From a checkpoint of a small transformer trained on Wikipedia.
Architecture: LayerNorm before each block, rotary positions.
Training: 501M tokens, 3819 steps.
Each number is 500 + 25 x the weight over its row's rms, rounded and kept within 0 to 999. Layers, rows and columns count from 0. Numbers have three digits each. The size before them is the row's rms in percent of the matrix's.

# up: layer 12 MLP up, 448x160, rms 0.0651, rows 145-173, columns 0-159
# down: layer 12 MLP down (transposed), 448x160, rms 0.065, rows 145-172, columns 0-159
# gate: layer 12 MLP gate, 448x160, rms 0.0652, rows 146-173, columns 0-159
up145 107:436542512509441492496493482529518524493490555522463507484514506534528469452504505472467510478518475511505535417481487477524463509509504534546501537497532484508501505466502523531516472474512523497538482481545490520517485487478480512507484509503482520479473518473535495481530511479484492527513520495520484516506498497516544542520511505470498529503523477525460494528452461440484521446465506508499502478535489531494487490497476472535461508502493485503524507482497486465476539531503485
down145 111:472545516509497508465544517506488504482502499533496522527517505524521508483519496463501508501502536532471483513491525481500501494515495522528466545494503522514488505414511505497473502474463495511520503526533450509496501531508485487486502491510500525501491494502492505504475528469528481537528525491515454479497485450466484482486497501481523479537504490529494509463522523492486542506480525541480470517496487534500489522489557467527477531517600429511509573511496498501515487498544484
gate146 109:494531532536489498555496530556486513506559470517542532513508514472495515522540510543566463484490479513480522478506486512494518466497512478470456507471468522492484465469513538511550516534517499470477504539476489514509488496499502482494519457524507462495502529503530510465505519532573504492469507490478506477545544478493480483495486519534526430508532482487502512502508526514481498531474478493484506503510493485486533506489487491510525482484504471492521489484500504523478424485483483
up146 105:499481478481536483530491498516485510516519458503484472479542466487524496501433527471499505536490526552527534531487546513459536497528463503481484482496522486446465524467492475520521484523518497438484511503512525495466519510482488540512460519501479536506484506471503503512507533532484510499507464543552504527533498501529514453546496453474510510485493499485473515524500468516505522510511485511497487506515509542492485486505521514468515508542526543475474448472531540496476507542483476
down146 108:512566489492519509550503498500511561430533467497488456501466483499463467485446500492511479485524524503471504545478525497448521495489506540470501499484487483472493474484474482527497532485511505484459497515482515521507493508514462505435507525503550496537514469467523527528531475465493482534494476513529509462533488506516482545470464492492516500497529521520532531484479516505515506502504529494524515465464486506494466536502494532472445481528498517513502485530487507528521487503500462
gate147 093:436513516570524515494439515460498494499456513498507482478452550523493497505497483538529511486463479497498528496475509539456482482509569523503513524499537465499497517523497511484477509495467524476502473508480516476492490524500509531466532530498501520467470487488520511493487488493469498455521514455483476479499477486515486473511496508508505483526470475535528524496490485489518525527509505466496458498505512494473499489549507470490543538519494561497455519487542505531525541459481535
up147 097:510466476497544480499554503471492535493537453510499544483532470512538485500505510461475539517494503466513512471535525464504537515502526530468479485494482521533480461525501481510511497512446503508509496511557534453490495485509506502453534472479503491489441521509508518520470509525514490471485504499521537492504532527503483452452490496470494490490515523494494494486528481471520514496524461505524508479512510483507506519444509499458510442505474458493521471527518543513537508504482564
down147 108:493482524445492489534524524513534491495539506495485490472512508503528498519516529505495489505552522552490483509484486464495508534508452514521504467506501495488519527474503547523457502482537512546534496509473481513539540466499518468527465494527535492492533522496534510490513508472510498557500502524519529476495490544494493521529534495493502518501460528535505476504490506561480495466499501542468514499512478464538490499506473511499472485465533472493530461539450462456494469499531444
gate148 100:416532457476533491449515499486480540519496524518472524531498480480531493521488509519470509503482489466462485520532453504478517502523520527522510499471501513509488505507505527533500500505514556474510519519477466484506513517459443504500510476530474506482509478481463449481492507524508487523527486471498517487539575534454475501460512482528492488509513455488464498448502503498494476511525460524493502512516483479464486476510483530481494533562522484504455503484518537485513507487493499
up148 106:513493485504477518488501511447491497526516523508500421546459505499510496508482547511504508487496498525466496491521526497481483472484557484510521488556549474516507492475470510504496500489518470515492471525505523467499498529487540489483469514495505512467522546476510479514494524472497516475552501491510550480524431519499498493543525508479507507496457461486471524504522473523487520527488475490533505530483548525495496532502508457521447483510465477508445444485477490510532481504498458
down148 102:494506510507567503488511534493530507504485540476504493496491470484509470531522513498517489503561479487475523490485514528480506505479484510513517490540506505516491519522515520532539507531538497473479501501496452483499494545488547506527475533518505509450512530508503465508479517556506477525504539484497502481524473507528514562537474506488472527452524510542491493506554487521521497539515536526494518504458500514470523477539568494525489533474483503542473542498510495486494566490507537
gate149 112:509500484515464491543505508473478527485510498488526510514504547494520477465520496464493560501502538478483516494516534516502482515487531528531540497485475465501500514490495497516493492521467499522500506500450495455502484507508504437512503468526490508494457506529497484490536500507525535507498532476528525484515523500493523505485503546516493512484501567460502515453468485513463466503478484557516514530462493527509512515525471514512479481504441453473502547510466457508436458510462539
up149 097:498481477456479489516506494521502470515520519525497523472470519500502512537478520469469498523442505526485470532515468485493518494524507471459530476545504552481471497512511499522505500509480509472521469495506517537502440505496505485541481513476509517565466464542512454491547498484526471516500473469519497446510507455460513485462536477441523465490494493483487466510483478486491530477521481492515460523491526503519499485465475519547548529522492487512495522511516528515515492484548505
down149 093:488479536527463494500513452542496484465516558491473491480545502498540489505466481494513499491523505478501473479487503497504509488461488483491503467489520547496446511537506571513439470499473476512467512494502489524555507519497564457535491497482475498482498560484488467491501516484477459526524474485489475519505528489512471494500467476505514511477547466487505485510529475496531483508499525457491516450498464469529507480500499506462489538514446495493499460480492477479512492515510520
gate150 094:512532536504555510514448460525503493504486513510522477513492488500456518497508482504508491527531522468530467527510529509475495473497480498504504485536526490481503490457496513503501532478499517521506461493531501511494532492522540476491500495467427505488498471522494485506483490549484491544485503566460502443505443513494526525477544507479504484533505477464543482498448483460526490564504501537494469496510507474521480531515497458549506517484475505478548498474501474514478487517475512
up150 105:510503535469514530479459509491476493472497525534508514451479490515506480473527491478492488515513485516493515452455503506497486498504466493544520510512480491523498530510505496475484566519528511477554555456496491513508502529549452551567502494454496524497494489486514495484526492490492513513514522506536502493510504516533545516529519482478501528508470500523485470524439444465493479477529471509507501507487530447493497470468520505486494523487492491534532469516532481462546462516494514
down150 101:511470442510516515497489463510464529501480532500500503535488502539499501485510506511496513457523500479482508496501510525504498487526541456523514500491453495466485532476491466512538516501505485472562556520512517502494520498497512540496515522504527474516491512525475502474504512470479500532511494482468513444539518547493534487513523577515520480522511519447524472480459506568514491492459461507525491474508454519502501499523513505481517478463528515530521490484536458521484458513539506
gate151 093:562506461479496507497539470469481528494543517496479522517492457480474498505539538463530507475480480496521466462487511505483502471509498521513508505485472499461515497481511492479523472519485531459478489495503541513517476476471561565502457502513517537482522507509500481565504500524533490447487525526508482513517507451499514468460530504513548516525501495482493499474487514519494556535505460526481483481533528512499510474490524488492507579504494478531492499511493497479521546514512492
up151 086:494531536514503541483460498476493476513473475524571513468506453537531524521500532487465471459527462499494522489511496505451515462527542496475498493502503487461502494452497545501522478530502485508503487498484474510531493516507512487511487504475508528475539531516513497453475521477547481525509524533471483516497518479504551478509537472559477487547528475525485474495504488479513473476549491520508508513498482476519498486532553498459515495466500496507493508473534526489485481439501527
down151 107:506567469505487490492497476487470495477534527488501495499489448473478498471520493492521496463511489466531460485469493522504498472493528519522541509477501511493489476447484487450488504519471508466496505477509531519529482512522518547505477493520496509502506524520491484561478516514491510490497514483486475531497482468486459436490497526522565516498525500490525483458508517500472520494528446485483495471515508495474508509472500466528515546505410447504491481487456479513491518504544468
gate152 105:439491494545505497487490490509483461505468491523499534540513478562511499509524522495495496495486525496518486522531507512517478489510490488500453494495466472489507474474452460476486473490503474489472539463443495539470487514527511493506490490477486507513534507545532475498499548497496480536498512524490491500497511494507481523518505492539549523503490464488529489543482486562466536499448513481486505512507498539519516531491464489439447478466493493457566529498505510516505489476516540
up152 108:469483475454521535486450475485509500556492499479495522491524511520464547514520528507512478469521477478463500548491494486488484498503513504482520465552511492527510485497518528486505498513544495496484510471496536524508491491552475534457518522524531460482501502472487505475515469487454487493531520491504506526410497484487527478533528516456510488543486500561519491491532509489469451474538472499490486484491500521497523512473507474506509485486513482496469545516565490480531497501517522
down152 102:484524471504477477524477477492474515487529472520490489472509515508473534547490487548549546509486454471475482525493462521491489486481440475501487463551520463495495526547501449459500520489512505522484524483500505483499499510506505524488494473482503492491470479503494525487513503527457452503529513493496502550485518465491540528481491525483476498502483452509479470522471496487504512519507466499451554503491444443515471505516459510523486475506443488488475544500506530496474502476461502
gate153 107:494525502455532495497504491527512495517476484513507485486500511513502489498469503485501523533482535509476488498498476474501494433497508499535531507460536506516500461529524483496505488485504523523476491521462515483494494524459465526521473443458561505543508466476464501490514523500495518529541491504497515528488549485504465496501502531516526496464502520511489523488540473539549540499497431480523555457547512495479510507462464462515493491546503503541491545512498472491496524489458472
up153 094:522493470493499489483544518507456530506494503471482503491465521509478485511526490487518473522503525516517477465475482475515457494460494499486498472477458504503485517483520494469445522528512520568517471519491445511443475459483478550488477505492508500500493508464511519475515485555503502497484529487494526501499507528466540519481492497513414497531569531538479494502515466466522477489492522483496479486490488506471488478501485538497509568478525526484472549497520484473507494524487499
down153 096:525479494520482536492486521501505519483492531498482469541521502442501524479512489549458484505457442549481494500484493519497541514512493476447491545487473457490496527495505507514505505494510495510490516471496527508520511476494530470521482521520425494483502522530495442467474482497479497491481490479495499503573488478508488532509530454481539489520477486461499519493458553476508521470499496538497502515456458511501537507507460521448468502470534493497525498494475503531505476527521493
gate154 102:476493487449497467480491511494508481537478504521472504504517485521469491471506472492525496485520498516509534511512521522496510530524497524497485463501536526488529483480545468505468454524514520496482504521476509516503481507487455505448519536483536486470503509518496489549537541462496502484516515468506500474552510509517505520486532515469519490512487495478498494475538537503499524488481514457502496521451508510471457539520546554493487535492471502532500506473540433545557526492534441
up154 103:487521542523529537511489511506502482450523525509481479490490500478524497488533476490499503493501475489479487477480485499547464472537505436472470511546528497461467551498488529494488524472536477538486533465524515490501511511521536506490517495523483490503495494490525521474489470530538491519485526515517483482472519463547508467507473544513479492498482470476485500483462482488538514487517481520546464528520500521488465501497503426468477539491559467484506537487467494498461487527549486
down154 098:450530535526501485493523533535501497515479462493505513505521479496480526475512501482486553528503469492526519479514467511520527491472467530512495464500559489501521487450500450515476503504512463505514472508510466523519460488510477449461494506511529471538497474510453472526541518484460501496523525524478500463503520459529492516479505539495479491460524491518472494474519480498491536502534537485513512508481522519511506532496533497457498493541478496480496466504507410491521484445502510
gate155 100:477513494519468485521463505532484526507469502477505546482453509529502524454509490506469447501476482489456488500536498497461497522541531546469512436536534531474531501514438536562467501487532505510496494483530500496488527499502521525508480512497527469542484488494484488486478495458477489517531480453461478499500501483504499499478471543514524483521478493500511499515489527501504519487493541486505501542537468502480511467538508476510513500466531484468510511516502471567470502526542510
up155 103:503490486499518534491583483523489468475504502528486469531470532469438511541483492497515506531474475499489505471493499566476534496520475493520507467488545485509512499532502530523518572500469511486500491556497485491527438483523477503519478514487480505486525500518500465531524481531540526542511493493484504485524505515505508554461546495523528508493483514530514503460480517506499483471523464482479485551500523462480499504516485523494511493513502520551460516488479475502495481459486493
down155 097:499509493509531481557497454466453515540476493507482471504463492497549511473528504482448507485488466499551507485481496493508513502503527496499556478513511505499506498520493527475471488540515517529546530508501470497529518473453497547503511514499566510503504531519532489519500480534556469462539485526530523521485501493504474479473505507497523578499487503527509464489488507482528467499472484482479499534504494477523477499498520468502517511512515514487427508493540515483497493461534459
gate156 088:526494487495510505537473488485526486462517532454481550521466510463476492491522513509486485469521480436463523465474462513492475504515505484508482540541539501495513504452483464501494482506528448493520455483479509489522492532555527475536541513489514502480461526521482487490520513506527526457494523556543485509522483478512536521498532479466502461455521511525511517471488476471533512501500502514519504487503517514462499512521532509478506471478527472488510490505550470530450498501499539
up156 099:501481497498478456485552542494503476537524484530494507485482489513526560493511513476471479517472490532509469532460501482530495493473513479538515548493488500493489480494505497476474518517483521488468476455520476513527526459463500530446529454490448484480529475489529538528485503517520513498458522512522480569491500556468511516490472471515501517485495473514480519511482478549493476498512519487482507503515580527491505547531493491493511491504519509469504495472499529519481476497454471
down156 093:504513479542533494489469441511504490504514490500556527525545484506451463507500536498465490480540523493499543454508523493493520488540477482474473463501510525489482503503512470546487506539513458510534515532485501441473487491476542445494471518544493480474525476503477522453511478487529445540542495491470504468490476501528503511527457490492521487503473528479504508518461528484508537512489487505468464498523496512482520483492490507513455545508492515530531497477491500482520492519535475
gate157 106:454507534452498474525491489545528543501464505507464549496513454529497544507516459492484511518503473464487511506505543475487511479544486508513534491501508513453483514499520506493486503510497524447483516517494512463516546526467506488460502534474451507453451495510504474499482514480464463501515490483460492468543488521475460474502479528492511496484510527531515494468453488457514470514516541495499498522507457527480520510503482489517494546490550507506506500471539550495510514519530523
up157 104:487498467503442486532493516491480471491536506492546507543483504460530477497497464453511478483507508479518501500536508470486479521442527530482466531501516520505505468516498521490475510484490490504529494522546494513471492507442487469511503503475516495510533499519526452520537512532486517513466520517481482460508523453488492523479525504499518542526489542501549441502501490477539554472513485510495487510503575478477472513489535489466497506472528529491515500519507476507531499498434482
down157 103:501524526529494489515515485483500514499537459525524464532464496445472520513526504498524538470494475494501515495538526440466524514514496525474526495467474506497490501481470502474493543514543520520484504499518498505455495520452483432527497525469497513529527517488534532486529555504484525565525508509468519452522487518496518522462559495476497491493444496487535506481486515515499569504500464517525473498509507481495461511525491470484460496498493538520521504491522491518482493500490525
gate158 090:475450515518560501525549545501477519464522482503549522525479501465526510519434537494511512473528498506492531509466509503451543532486498475518491483503498452493478477534516454504528534513523513519488520499528477489537494527502451522522503482495518535469538483538506535502496489516451504513497505514492486471493510499537536505522522500513488496481459502506514472524476450490507522500535487513529451493477480504529484483514509500500482465516474539465528484507448493513464515458525511
up158 087:476481486520536504464502480553536488555507527556454473515487507481479477526490488529514514504481473494481467535527487467497501485473478451516521519479521499546513502491509463514502434492479525509477526490518505499525448469494473475470519494491487514460559550539492507522523505536515472517545480486502535509557531513494502529486552483487493538503513523495487497558503469504503501514530506515497513534467478520503466526521515484492492512506515490558511538485510508534487511498502519
down158 090:509541482499461506498510513482461492498509499480484494534482499489524492479502510516481503498473558524517517467469534523493516528524513511453486486520501511499485536501528592497496514540500461488524492514498512535515552474517522498509499512497475505535447471488512495511455478478485543489492503481511503500455469533489489490494463519496563471516500464500505502463468556522513498443502446509492513478545521538518477473505489547512518531498533494476481463543494512507534492493530481
gate159 104:490526508490473531476504538467490464484498502526442471527507519444489497494511514483498509475541511435480486521541503465480504535531514499524498492509516528466520490502501471520476491427486544486495490534498488526501463506521444532515530464528497504517511531475445504522516510490511511504518428469475472517486525506486538474482529490483440517463463490481499473494497538499520516474446492527536510507470487504493510497524472492521503515493508514484494502516481477488482486520469554
up159 099:507557538500452503499493524505452458503527499454483506507486457460475519534489443505476490496464533523484505481523473483517506559487549527500513480500474507484531553522491526456513505489504532521540475501533549485477510513497492476496526549528504477477476507543450490487502489535521519461499442476496514513481479483528497489490521526530459475496515491509525532542489498510509519487495516487512474516517467493489475490474552478526522521500490458480481501492531507503520464468480493
down159 101:488506511455403508492475518476462523531476500458458548487493491496503551524477492509496498535492482529503513466462518539541537512472523456509509504461500521476495480478542537514502493535520526484552508530537481528507503530466508501450507496487525518520485524513484504498502484478459513501498490559470512503515545479462499489520484518499510528497476502462504515502527483475511471508465519503450502519491510555507499531530494513472488517516524476516492478519485529461513465517481494
gate160 102:520496490493456537459515521539495488490471463477515526477470485513498534488494504500532539497472525491494507464473476480537495549476543515543520545509496529447477500460470522520486463505502513484520502509497524421500557488524503476513490462470527498485482494481471504515516497527526527520470540520506467511492490502504467478511491493509470469485474473526496516490523532496496503523502513442528477509498476477477483527511485506475493495527495531498469458460481536527538488568540503
up160 101:473521450527485517481575480483506486495514530464497534535506528493480437539513484468501523516496517485477488502508511492466479504510451469520474502461477445545475462478467486522498537482547479454495509494511503487481484474573507493491476494511470523473494528496529517515522450484466513448514473522484486507495501495490470503529515516506512533528505517536490478497498498501472517497499537508487487533505534522477509530506487516515475455489543469473487550512527513533495478521522523
down160 104:482490519491494528498536481493482498496511505516447501505569492517532513509474521530512490462520528515481478499508513508520451500509524507498491512501489497499486501549509466495479491510522521485496553494499483462493564514525506493527482484516518523488486521477484529561517507552536521494521536594502498542478491517544493519487475521491483497476508483566485506524507479524501468474507484505502484516532518489538491472534452475516481533490465481524479519540541530473512506550525488
gate161 100:530500522532473526484439529468507485499532448495508480478522514493513514491449544489487478517469475552492499549525477496479521510548500508533523539517508516478505530498453495507548512502527516482549480450500487434481495487515489504457515507491499472489489461506522530485517521533495501515529500459526508512548508474537459503540502505538507472559485471480488504515491517499471495493465489486521486514498524503494506513510506515489526506493497508532480474494446521490451459484484453
up161 106:481509529536494485498531494510506516517498499433471513503557494509518507533501503521510519497494498507459463452475506534530492475479499503515559480501482512515501504528505510482507537494505525525517507515474468505514462522491511523495537480468466499459558498494482510455519460514476472506540503445488547477550506479468474524472498504446515464463507521532505499514484496517465507508469467507529466449507521505507540509516463473498500520476507456530476510526488501516502462451458520
down161 105:507464554480479509503486510524521493483530501485493483500505499483525515527507544543506544514484489483475509538502530501443496483516497520503476476509480474495543487452499474449486534492518524488491485452520508437470530504470487453433528515516509468487537452473476520458514525534506472509443465488504539503513500501540504523438486551509518489532504489506476497495513478505484519514474510479522498513494486505490483451515512501504525475496432460481508496490534493512480487502511496
gate162 101:479470472499489470509519556512495501479432504503469514544524514540538519517456504524527497497510546502488521499478494482522475514498502478491514468504514478539504476514550509489561501488517504501528492526479510548466515499517498475473439482479497517458522516506497498497479499544523519492456539480512518550520540481519456480471510492534525517498516476434465487492488545490503506508466473511481489546512485544528479495501494490543476484487493462517509489525482476536502464501466490
up162 097:490474484500509520479495506531513492540512477484440500496515473517506507538490483475424483546490540545501484495495488503537505483476496526510501501493505504466533482510493488518486484467533488481515521529505507450473509510484505474500529507495473499478542492544491512470487489439500489472549529522549471471495530477502463482496492504548478473518487511486528465487501539520485508554508500480559507523502493505458463496490493479505550488500489475537535516557525498498475500562502465
down162 097:539461513453479519470481505541479475525510517500534482469528513476537482503503483518436512510476488484520481452489515513489462524487465471499524519550494483510506502487477498453461511475562467543499501477499492497517509461498503488497504523467512533552538484455488478486528477519492519447490488521518510494539480474473479456514504498473511480506560526514480526488532501524509474492505509471526483502502502474500562484503536493481494495543536489455499508499483505518566490496513506
gate163 092:473512515494495543487494476510526493492458508524471505487515532490479492502528461524516491501511509495495496513542504525475506500475486527507445471491489473519497468475509443515488554505438520512502527493480484478533495505484553433474491499502485502469547533508500444525513459493500524512530496489573472517473491484555495494486475496479481496511503490493509475496512509506472516525547497539473499455495484475474435512507508520544524486442484550499485521520514498467505484524480505
up163 083:511534542479459533502467502532459492469496471499507490496466490521485498532476487542515506458530526504520515482511509493499512466524471533480500500545487494456531540488516523468435493454495543498483485529511513523483524480496505486507500527486441507532510524486519477502532514440496489499473503487509510512528511535494479485489507478478524496509468512460510490527497546481493486481475457446537493518500496582483474536510468507554465527495504531525516531511481506510470482510473485
down163 099:486482496525514504483513521477504516495450465515484481509551517524483516509457545513513464478481481492534523490528490496542541492525488539479466491475496466513510476463528492497474519506461495490509514473517522527513436502535511474545466497539499492528556491504526447528512489507540473477522559455518484500475511506482534455525485515544529529535479528488488535515477514529490463489525485510490524502509498496457481489528471494506512500482516528491499554526466461503535476502516496
gate164 096:485463512500500491491535480485490558473482501499499481490504519524491515446565480504497501485489517511492458473527454499530501493493499509503510477494537478504522538541480514536520520483484518510534504512451503478475455478491500467542526466503452543552524474529510485532474490484505470489523503524483514507508522512509514521450540510551547469537486521496532531466511509481479495472515476499465455523505505544483491499477548494509462483529482519471520469496546453533508485503494502
up164 096:515472476512525518503506481424507530567489498527514519437433519478495457518510445507490515508537517545478487452497539540537503522475514490553509534527507510515487542504512498485494461513495503492506485480511503510501521506509507509548497490489500523535481508510446502478506489486449524489493485533486497516515501492526516550489532473496500501478542544497497502453474516504485526489488537521514502463509478490470513503505469522454531535495505484467509485522542528479475498478488525
down164 100:469514510457463529503476526504489473490509496445494533512480463479518514496500516507524496535469484477525497532496508525491515472482487504474514532456486479492495444502474474495510527513516499480522539507494508511523504512488465493436453502547505445452559494534511530542506495478520501487462484493525480510502520481505475470520471509524483526493501467534516471540482554445489500536439494496513542508474467512546492509499477509513526503479521526516459523506488492498473494514498449
gate165 094:441483505460481490461482484497508529516515489462470544468527516512516467468481477542478485460539469530494485488521490509502498489512474542525509470484510489477452511530526552556532477509536488499497485507552498541533498491505522544503507495480499559488483484485491487497512537520513512478505519525498530503504503459500465480554487487511466486485513475525473502538519566484475533510476509515506505488463493489550501487494474502497497519495500501479560463494505532505471484504551476
up165 098:522489481485551514480533517498484490451472503461474520516493486543528535512513509487497527553473501448494529530480473449498518527498506471489461511491498483530505494494477491530541536492481485466502518517468470481536492543457534488528478498499497504486493564529542496467494516522461523506490459497542500510481526486489497543488520475513524498486504538452497481468543530494482484515489518494500483492522508512491506567530485510496493511512532505467496499484570465487500508534469461
down165 095:512540521507478496573501495520491515509530529471501478521457511477483503510506495474499520475497508481472508536498569499501501440528498525505524463535493560472476525447526503505525491543474467524479493522529509454445543504520533522465492479524479478518529479471477519515475497452474488507497520517441529484499504513507502525551487519482471511481513499544511548501487495521523509527503477476482496494486497496464494459504515513489548498514496490490509536495494543486512489452522511
gate166 101:517484497472487498505487524476523503471490514517467517471485541481456511553471521512555498528499453510501537518471499517555548528504540471502503475521476524523454542489472523563529517475531510508534542482519463539475497486495481487462495496473488510464521498498483504505476502477531517498489494504505473495522504483492483529530500539448500463501465524485507500476509492518448459519463483516504523480462486501486504509452513466524467513515497492489465483483511531492555455465504501
up166 099:511491468469507469539469489503509488499502497527500510497464539458517514460520492531548517510504499522459484517519472527506495492542494477513510549510476535542520515513498530477532485505493483522459499451478473477477481503506514524472462539551502487476542510530503521472522516505476497509530526463504488535531480462488481477490512494441493529471476510481510501556558485479530520490480483443485452518502499482518525521508508454507499465497498509524500486518512537470536480497538548
down166 104:502519441552472490480527487501516510521497502489522520500509508474508449502455474494490501446501573494479497524510495495483495506481535508509486502514522452527518466467544507521499485499583492497432490501498483489507469539496536491513492501520484456490508520473481467518538488484467506504500500526512564504491539504501548534487517514507509535496502546503478521483517488515505480494513530491502476459569500448501509508466493476520506514488513479534515468526522469475489499509467480
gate167 099:442538494483462464486462492523476475517461522449520509493530520531483491502508523478520525493487465546473506502489498482477517541494552495525493521487480474486505533533454552487509512525520481517492548495454518454500503477488505457522504447548492505493530526515511470471504473494530534486472491526519496528533541452464499520493491523529505485503498462490500505483480507471488475437515497528528461546508543513528483507472474499509502490487523478471494504470465478507502487524505508
up167 094:472513538484518499464497510528512505516476499508484498498501461480510527471489504513521509525527507489502497490487479457527487511493535541474515518538520539496522522481470522476504497505496525519484503468495476515484522508488522499464486555517515499492509487491489481477439503518490474501524455493532474508473499506510470517449475557445499489482416533481502507517502493527550519506483532453509522543518492507526464477471513448498508463486512468474514484448459497559460484481484539
down167 096:480493475469535500482473503490518482492499440451496521449496545517488503521492504483490480521481511516511518437538503515511533534479537527521508520493462514459490513496494510516466475541468521492510504517441477489518521524480477488494496449507532506536502457534491495502497465524548521550522493523549480525520529485487516491472499513465527510506543563518463493470469504489509508490518535501490507499519496524502504534529490518547515505483497475474527516462465522490446503507499549
gate168 105:484484475501476490510511475459478458502492538498520535553483494502494452451462461477529483472515495551536496460524492530493513527498501520516499500470509485483529453500467558481507510516523514475457523485456467519499493460517497486537535489527498544472505512490509502504512541517510502493495498493499505504527511478525488477479459456524458475514547493518503476542521513492466519514488503531506503588485514487522493517530490514569493494492513533503541511472479492486467488485512499
up168 098:533502475504492491464514496462502497484480529507491535488503508515497549495519489537486549475486484489537467480476475494464510502479513463501534512505465455515504464490518539518530473465508544513505473518489497502456516485491511513488507468486514476509457528506473467500512454447478479520503448499496491504422476494516525553512538476498535505480523483522462511494537489485488528501527489480503485496509434500499489525454481516481473492542510542553496526524547466510501511467496497
down168 096:507461508464544516543480487490480493477511482414491482520474473525518497485463459510540501475539524519516467514519490528482511474467504546522461532449497485508502519489482490468485531487542523502481503464490483518479451494432474502536470506521510477486465514510505510496549528543477531535457478455481488497506507464518483474459462500539480511550509496508523471500496488462507530489473511489509507513514504502513500471527493490535516464483492505488508476523488504503496512507522455
gate169 100:507470493451512521528466511482494502491477498485477504529502473481459509510482485469470491489514517504482483482518504520481549511458482550516484513486504495508531487509520513516488543478450511484522461454463473487489508459527495495501525488512461517496523509493479473481509484505508484505448495520512522504485479413475505534504514459493450511505482513531522508470470502488467483520469470500513502552510464502491541501476544548572476478497516482496523479503466445530474544503524508
up169 099:496493459519526519511539467537503474483519465507496488483484543533531490499490499491489508493492477537454529487476479524537492540487500488527490541542500483485506543498508480479509510534521495474524533495496472482471509479467500528515518500483463522487474482485498525500488467494514492481473495505511479512495516483567458488509497473562495515498536471511496479508489469533494473426532559539516506470485495466567479532514496485473533508537460486498536516499547490539468516502490529
down169 095:484531502481498515505517518514489523456503521462479483492505495498480478493519566517532504513444500492492500478501493512466472474514488552494518483478512536489492509513527490483478518511482491505483507463499534482494567530476493475485506504517497493498502475551540464506540492503497474512557528523547505533486540466468486523502504529466514498451509477466507460531458493469493484476475456478513515442516465520471515492503481460507496541529538474491483500497435513522484533541476501
gate170 109:476457520501467490443496520483478516494440508493488520476500514471440495508512448513473532501485486526501486484487540493530508488446520517493490513476496555484484518535534495505511473511482493489526506556498438491516528467482564488523492521503506565492550484485487468506523510470525527517467516531498498502528522488493489479478471497498499543515532494486495477491557492532497502489480488480527544498486464535531509474489527540511482494510537515510539458487495526506486489461505498
up170 101:523516492504468506482501484561484535486483533510470492496475506508476496497456485498501479534513535493501484492519543468558484514473470485484494525505560524490451521503491464475521493489430481471539531513475508534518461466530551479528486479471535509503461491475460485544516497472510487528459493531472490468507475501481506504527450538462507505495495488477478477481562522523485489516475493464480487507500511479526490491485497517517487551502524523503463482495512488483457516516527515
down170 092:502434507489509502488506498517462505518480507521520527498507535476492509493519516520512485499525560525523486473542517451541531500497519529519548507516518449504502517489511555482515520506494505467525480516493507542497483480516482476521514488529514522531505548495471478486501455476472481432518490499484523489512489513491475502475543440492509501515513509509491492533471499527482487531517485541504514511560461494472499512462539489522545514490534484537476467539526464516493486512440487
gate171 104:511485508492476506534519471521454541510525444533502476495503473542490526497436508511529526529489530475507504523553500461518525534527480493567469513481482510498512486485496550483543501491490469457454516503556498476503509487492470481499498525520531481472470507514518491498474521486484473483455486516475484486532455491525574485467468485512514500534497502486517464503515519482477471508500494509478501513540481513484509451495527461505505500467512505511506483496539540503561495488502504
up171 099:524504527502475480512510478527573553493569490494521452467531492495497485536484499505467503565472486435512455478540516510455519496465540439457471455512515482482509487516500520521512484490515551465483477505461525478492522518474499503501510463479476510466482502446499534510474468498486534525522470484486494488484501482452512493510506489506502450498498502538474498533481503498478503493514501532481506485497511483508513493494460511493530527515492503514485484495487511493481467521493548
down171 097:520466436518521509487519513485483526525507503486512527456488475539436463503489506478452505506534489524489497490497498492512504531537473559469457484493511485498499491517483542498569513486511461471483524501499534556486473504481515464514491491495522490486484481491519486490497482511514462530492481473517545472480500474469500523464497500487502543491500490490487525522536541491524493500516520500476500466503534456477495523495507527492416466498547482467454494502469501513533500456485515
gate172 096:503516472490510539440474498494532515508487538499490482468481522492496522505509458479492501546512512507520530513496484481491519545496520499522467516463526480545527522546510503478463529530513437476456530518474506538456466480494496477522500520548487504510474535515538495505477480483477510464524481459530460478477529485466512454480514468506504517510525509479511471491551502546475491513501507493476522541492493470522481545511522493516512518491503503490517560504486543507543519502477453
up172 090:545521491478465533486538521501512521479479519491510502497499514494542449505498494497455491482481500462494508470501470498464508492510498528568455475511496503500548527526519505525458501503512514473484520477496473482499468531463479507484495490504521484537505486528524528473494505435533489509512552481467503496531542532511548481465473498470508532485507534503548521459506533502495483505510516473457529495484480507533526523510491486498539491475487536428505504515480494523528489559464494
down172 097:480532501514513524492520540527469474482545492504485438500512535498486469533520503501541493510521513480464489529472515527517499473550538472513509486531504504504475454502501482492487542496537520521529477481513473524488536509488517508517494492535507510488491521479501549550502485553496498511530440543551503485507533505529489483523477489482516508511480531467502469510490478445495567533541520478489548474492463513518516499534495517491478529502462482510481511475519458531516518476534494
gate173 102:521526482507465488533513522494517471522499529476504537509449511535524514489492502500497452493501460550495549521497505488489479479507482518481445464479477498478526453507524542538494490474508473532495513529530508471511507516509474494490542525500458495474543504505514496532517521523501445468471476478512495502508492523512510457524512441478554546515482519536495458455492486480525523535532478497496499506476491513496463506456487482494489495508471503500523482463473523547511512479436506
up173 097:495525467497458508510492497545502506537506504519456521473508493479509494498491527448540515475478455499492511553520511502456494518503501491539511469462491521483505454494479525500481519529537500475539532461481526503513486557528478536452499519480490487497495484530485482512498515500524481510540510505514504486513498500465498498497505494474545505473474538494524494482529516494511523495486524509498488474534507468527477481515534482498474481495457441551493520471458565512546491431547500